Part of a small language model's weights.
Size: 15 layers, width 64, 1 head of 64, vocabulary 7229.
Each number is 50 + 10 x the weight over the matrix's rms, rounded and kept within 0 to 99. Layers, rows and columns count from 0.

# layer 8 MLP down (transposed), 192x64, rms 0.186, rows 28-44, columns 0-63
49 59 50 50 59 64 54 35 39 58 59 39 32 23 60 50 51 58 48 40 47 60 55 65 65 54 50 58 52 58 45 57 58 64 61 44 84 65 45 63 53 33 59 42 58 66 64 58 50 51 43 56 47 47 41 42 47 36 46 43 53 46 72 55
49 48 32 53 44 43 63 54 51 52 36 36 56 59 44 64 67 63 57 43 48 55 34 46 43 57 53 41 28 65 53 33 34 64 47 43 75 48 46 60 50 50 54 53 51 56 64 62 53 51 62 60 59 63 55 40 69 57 53 38 44 60 51 51
46 39 33 40 57 53 56 52 47 47 58 46 43 45 50 47 43 47 44 47 56 56 67 51 40 54 53 46 41 64 40 38 52 50 44 60 84 59 52 50 54 36 51 49 43 59 53 42 52 49 40 44 57 64 56 52 56 43 57 53 59 65 55 37
40 63 62 63 46 56 49 49 49 43 45 39 59 51 50 42 45 52 56 38 25 39 65 43 63 61 50 67 53 50 56 62 51 69 47 60 11 51 51 52 45 48 38 45 45 61 55 48 40 50 50 66 48 40 64 43 53 58 56 29 75 28 51 56
39 35 62 61 30 44 45 54 55 50 41 37 35 48 44 54 56 47 40 54 44 49 55 54 62 48 65 43 48 43 22 68 49 46 60 50 29 53 50 50 60 40 46 54 52 50 47 57 43 37 59 48 30 58 67 68 52 56 36 60 62 61 38 46
64 40 68 38 43 56 42 40 66 71 59 65 21 34 68 48 46 69 36 40 78 49 60 63 83 48 44 66 41 59 56 48 69 60 43 47 42 40 61 44 45 50 51 65 65 50 48 48 48 48 50 47 64 46 53 52 62 32 50 62 48 56 47 58
70 50 26 36 61 40 59 71 58 60 55 52 62 58 52 62 39 74 63 60 55 47 65 45 54 58 49 31 50 63 50 59 72 68 50 63 60 45 61 37 52 30 65 60 33 67 60 45 59 66 52 51 56 31 40 69 38 59 53 61 52 61 40 46
46 49 63 47 48 49 64 49 50 54 45 50 70 46 31 33 50 59 45 35 38 59 42 50 63 47 51 50 40 48 60 48 47 46 53 45 42 43 66 51 62 55 38 39 51 50 40 66 52 58 50 51 43 51 44 55 58 66 58 47 27 48 61 58
47 59 53 52 51 46 50 32 50 48 44 39 52 58 40 54 46 49 46 34 66 54 47 55 40 38 60 44 56 51 51 56 71 52 57 35 44 60 57 54 44 46 59 41 53 49 54 52 57 43 37 51 55 57 62 51 52 61 45 55 40 58 46 50
58 57 41 54 34 58 43 60 48 44 47 42 64 43 44 56 45 58 49 63 60 40 62 58 52 50 61 47 46 48 64 54 36 46 66 68 51 69 37 66 49 44 51 34 48 50 43 50 34 51 48 45 54 37 54 56 35 53 49 52 61 27 36 63
52 60 49 50 59 49 26 51 60 55 62 48 38 45 56 53 63 49 42 62 49 48 53 67 73 72 42 35 52 62 55 34 60 56 48 59 44 55 57 54 51 42 42 46 47 48 51 50 47 48 39 38 57 58 30 56 60 48 68 52 42 54 24 36
53 42 48 42 73 60 60 55 57 50 40 43 46 50 44 60 51 47 50 75 56 38 54 56 46 51 43 37 59 51 54 56 46 56 41 36 39 49 48 38 55 58 57 35 60 46 39 48 53 55 65 50 46 65 49 49 58 39 64 47 44 63 52 43
56 52 44 50 52 49 56 50 59 39 40 44 44 22 34 51 54 32 41 50 53 59 43 43 40 58 48 41 59 59 35 51 42 56 59 58 43 45 47 48 44 63 67 62 54 64 58 45 59 52 55 54 43 61 49 51 43 50 67 45 27 23 48 47
57 50 39 38 51 67 54 51 54 53 32 63 58 46 53 58 59 43 49 57 38 53 53 38 59 44 36 32 34 44 58 43 48 57 53 64 34 24 44 56 42 55 45 70 54 54 57 47 53 59 45 61 62 60 59 22 52 31 57 48 47 85 66 34
60 41 57 55 54 42 67 51 51 32 63 57 50 32 44 45 52 63 50 47 38 49 29 72 53 48 80 58 54 55 51 57 41 55 54 57 30 31 50 56 45 47 52 43 45 39 76 49 62 44 61 52 40 76 44 50 50 51 46 54 40 54 66 43
62 32 48 57 36 62 36 54 69 35 51 44 47 58 30 45 50 63 62 69 46 57 49 43 40 55 47 52 61 57 54 50 27 59 48 62 46 53 44 46 44 54 47 61 43 61 42 34 64 34 55 42 59 68 43 53 47 46 39 40 33 56 32 63
66 41 43 42 45 43 59 64 61 53 54 43 55 58 63 60 42 76 63 59 76 39 69 37 33 59 50 48 52 59 42 46 48 64 49 58 79 47 56 48 47 51 52 60 22 41 39 46 51 66 52 53 59 55 64 43 54 36 48 45 50 70 60 34
# layer 8 MLP gate, 192x64, rms 0.214, rows 29-45, columns 0-63
34 34 36 54 45 58 34 57 60 53 54 57 51 59 70 32 43 40 37 45 58 49 53 49 65 37 36 55 58 34 46 62 61 27 43 65 47 44 64 36 52 48 24 58 40 49 46 40 44 38 34 30 57 36 35 46 34 40 40 61 51 40 50 63
26 53 53 40 54 47 70 63 56 49 76 41 65 52 52 57 41 65 61 49 64 47 57 43 37 57 56 42 40 63 53 45 64 71 40 70 53 36 52 40 57 58 32 46 55 54 49 67 64 55 38 62 40 53 55 62 38 47 67 43 44 65 48 34
34 44 48 51 45 49 63 35 31 32 39 60 58 56 51 43 47 60 60 54 43 48 56 48 47 33 65 67 43 59 36 32 32 34 61 45 62 31 48 60 50 36 37 47 53 57 34 51 40 38 41 63 49 51 54 51 46 35 45 62 51 74 60 38
50 42 56 55 30 34 50 54 52 46 52 49 48 62 66 55 51 43 56 58 51 58 59 63 51 58 59 58 27 45 29 59 58 38 59 31 47 47 45 57 51 45 26 62 50 44 35 30 68 42 64 61 39 42 54 53 46 53 41 53 66 56 43 35
40 42 59 35 45 37 47 37 66 63 36 52 55 58 62 61 32 67 74 50 42 57 51 59 45 61 39 26 47 52 43 41 47 60 58 44 50 48 55 44 52 38 57 46 41 45 43 37 33 49 59 49 41 28 56 37 47 71 62 55 42 80 48 37
61 38 45 65 39 31 54 49 59 72 36 53 62 54 56 69 24 61 59 39 56 42 46 62 44 56 43 43 61 63 37 47 34 52 61 49 47 46 65 41 57 29 56 48 31 55 41 38 37 42 53 60 55 51 51 53 63 76 61 54 36 69 60 49
66 58 52 49 49 52 51 63 50 57 61 43 46 59 59 62 51 59 57 53 68 48 52 70 48 65 48 44 38 53 49 59 46 55 60 48 50 56 41 45 51 44 52 54 50 47 59 46 57 45 52 46 53 48 62 43 52 41 32 38 73 50 36 37
48 56 48 43 56 44 44 40 58 56 42 54 59 62 44 47 38 50 57 41 46 42 54 49 45 63 49 52 55 36 58 56 55 55 48 46 51 47 52 49 36 48 58 34 51 52 57 59 63 51 38 54 52 51 59 60 51 60 47 58 48 55 49 56
35 53 62 30 44 47 54 52 55 43 47 47 64 64 56 53 42 51 49 28 37 46 59 44 46 55 41 43 62 41 39 42 64 45 31 38 55 40 61 46 42 62 47 60 59 52 61 54 61 37 55 47 47 43 56 32 64 42 61 44 56 54 54 44
56 41 55 35 64 55 43 36 62 50 57 27 41 26 44 44 49 52 47 50 39 63 56 49 65 53 68 52 42 56 45 46 47 45 50 52 42 40 38 42 58 52 47 46 43 53 53 41 41 45 61 38 54 58 63 47 54 57 52 46 35 65 28 49
49 52 52 46 57 58 62 67 49 42 53 55 37 73 49 48 57 44 51 60 49 50 48 50 41 48 46 32 49 49 60 35 48 45 48 45 48 50 68 57 56 61 49 43 51 52 37 45 50 48 62 61 62 53 52 48 57 59 63 63 52 60 44 62
54 39 50 56 47 43 47 48 44 50 39 63 44 57 59 54 59 63 63 54 57 47 61 67 48 42 62 64 46 53 38 48 57 44 42 47 46 47 45 49 42 51 37 46 51 38 41 42 44 44 47 59 49 38 41 70 51 41 24 67 55 53 53 56
57 47 45 48 40 66 40 54 50 49 41 77 48 35 55 51 49 71 41 45 35 36 52 38 57 45 46 29 41 39 46 54 38 42 31 48 54 30 34 46 37 48 42 72 68 45 60 55 49 30 41 56 59 40 66 34 32 36 56 60 51 77 65 44
45 42 38 57 55 35 59 66 51 70 32 43 66 58 60 40 68 44 29 48 65 72 51 62 49 52 34 61 41 30 50 53 52 50 33 39 51 45 65 36 32 55 43 53 47 61 45 57 36 43 38 53 41 49 40 44 61 59 63 35 44 48 56 53
22 33 67 52 33 56 49 51 48 58 45 54 53 51 37 45 37 64 48 63 34 44 46 51 40 57 40 45 61 52 42 40 58 65 48 41 46 40 68 52 56 66 48 44 42 55 52 42 40 41 55 50 59 62 58 46 44 43 46 58 37 53 27 53
59 46 43 41 44 45 62 78 52 58 45 50 56 55 55 51 49 78 63 56 69 48 56 32 39 42 54 56 41 50 52 59 43 66 40 69 56 40 40 36 51 43 45 61 36 44 56 53 42 60 33 54 69 49 69 46 52 31 63 47 65 51 48 43
46 54 50 54 47 57 55 59 41 39 52 56 43 40 49 55 54 52 66 64 42 49 52 50 45 47 59 47 43 58 47 47 48 50 43 65 52 46 39 44 64 57 52 53 57 51 54 38 37 50 53 49 57 50 40 55 45 49 56 38 55 57 41 68
# layer 8 MLP up, 192x64, rms 0.195, rows 29-45, columns 0-63
41 47 52 58 46 57 32 61 50 48 78 50 40 43 49 50 36 32 49 58 68 49 53 55 47 31 64 61 56 38 66 48 61 41 56 50 47 62 53 39 57 43 46 56 50 61 25 27 46 49 26 30 49 36 28 46 28 44 47 42 56 41 51 56
70 35 49 62 44 49 58 57 55 58 58 46 53 56 43 54 43 56 62 42 61 49 34 45 57 70 52 42 43 54 45 31 66 64 31 72 49 56 50 46 70 40 44 48 46 62 52 62 56 57 28 37 58 62 65 50 35 59 63 51 40 50 57 48
55 26 41 57 50 54 54 58 72 47 63 50 65 34 42 64 54 58 46 73 65 48 56 50 59 49 55 40 43 38 47 41 63 53 66 51 52 38 39 54 44 57 51 55 75 38 63 31 55 62 40 40 51 48 30 44 21 38 55 49 24 47 41 45
44 50 39 43 57 39 45 44 54 48 54 51 44 33 36 46 51 68 38 44 46 58 48 43 65 49 60 59 67 62 55 39 45 69 44 71 47 60 52 62 64 62 54 53 54 53 73 43 47 49 38 47 62 41 59 57 56 52 59 34 37 59 52 66
43 49 60 54 36 50 34 42 42 67 57 61 34 69 66 28 61 70 45 41 56 48 48 65 75 67 51 41 37 63 61 64 65 54 63 48 50 50 49 50 47 39 44 47 53 48 66 70 35 67 42 44 71 42 45 49 54 74 52 56 66 52 65 43
55 56 53 48 59 58 63 50 62 45 39 51 45 51 55 69 52 82 57 39 64 48 59 58 48 55 53 40 51 46 70 59 44 69 28 69 46 45 48 62 64 57 50 56 56 53 56 56 47 65 45 56 67 56 58 65 43 22 58 64 75 55 56 47
48 46 57 42 32 38 54 47 45 44 56 53 42 40 55 46 41 44 41 53 50 58 47 55 46 59 36 62 53 60 43 51 70 35 56 36 55 59 45 48 63 39 36 65 42 43 57 38 42 55 54 38 54 34 49 70 53 32 39 47 65 49 59 52
49 50 62 42 61 55 40 39 36 42 47 61 49 45 50 49 43 52 42 45 43 60 58 45 52 57 29 48 43 58 48 52 48 46 54 59 46 35 41 61 52 50 53 40 37 53 41 58 63 58 52 42 54 46 55 49 37 57 47 49 49 51 54 47
56 64 61 53 67 47 46 48 55 66 51 45 49 46 43 36 40 58 48 44 56 57 47 43 56 44 66 37 64 58 42 36 47 65 28 39 55 28 38 45 31 58 41 50 50 45 57 45 41 54 39 51 45 45 55 52 39 38 28 48 49 46 48 53
33 44 38 49 46 60 41 40 54 49 58 36 50 52 37 46 53 45 36 53 47 33 58 63 77 57 55 47 33 62 57 27 51 57 46 56 54 47 36 47 56 46 40 42 57 59 41 59 41 46 45 37 65 43 49 63 50 55 64 28 53 63 24 48
55 52 48 25 70 47 56 57 57 52 41 57 37 44 46 49 54 45 52 70 51 51 57 63 60 51 42 45 54 47 56 59 51 43 35 39 50 46 46 37 57 57 51 52 49 47 49 61 58 38 60 51 58 46 67 35 60 48 52 59 37 60 45 61
65 55 40 51 43 56 33 40 49 53 64 43 78 38 51 53 49 31 38 45 68 69 50 45 47 42 36 58 70 50 37 48 32 57 49 65 51 54 59 55 37 52 46 61 53 40 45 46 50 53 60 46 50 53 49 47 47 47 47 62 57 43 69 41
32 58 36 59 60 51 50 52 38 57 54 43 62 67 44 32 63 40 60 49 64 70 52 44 29 57 47 55 59 67 47 35 56 59 73 76 25 53 57 63 56 54 47 54 47 65 51 43 58 60 64 63 47 45 43 49 64 50 42 43 47 45 44 51
38 61 36 56 28 62 39 59 42 74 41 64 41 51 45 30 40 50 40 59 64 45 58 25 59 30 48 44 54 46 53 51 65 49 34 54 61 60 55 50 30 49 48 48 51 57 27 52 46 53 34 63 49 31 47 46 33 55 49 56 46 45 54 57
61 49 55 39 44 69 47 59 48 51 49 33 27 45 31 51 49 43 51 72 46 43 45 52 48 44 71 59 40 49 64 53 41 43 51 67 47 39 54 39 54 49 58 56 42 42 29 55 66 37 52 51 56 68 47 46 70 55 46 42 58 57 36 64
59 52 56 59 40 45 65 39 43 63 66 62 58 56 44 35 37 65 58 46 49 44 53 45 41 66 65 55 42 71 37 45 53 52 58 57 44 47 38 45 63 57 57 45 36 52 40 47 74 73 34 39 50 63 66 73 57 60 64 59 29 62 62 40
54 50 55 55 48 52 61 52 55 64 37 55 54 58 51 34 49 60 52 50 66 46 55 57 34 54 51 44 39 56 56 54 53 35 46 48 52 60 51 35 45 39 56 40 33 38 55 49 57 40 43 47 51 50 56 44 44 50 42 54 58 49 58 53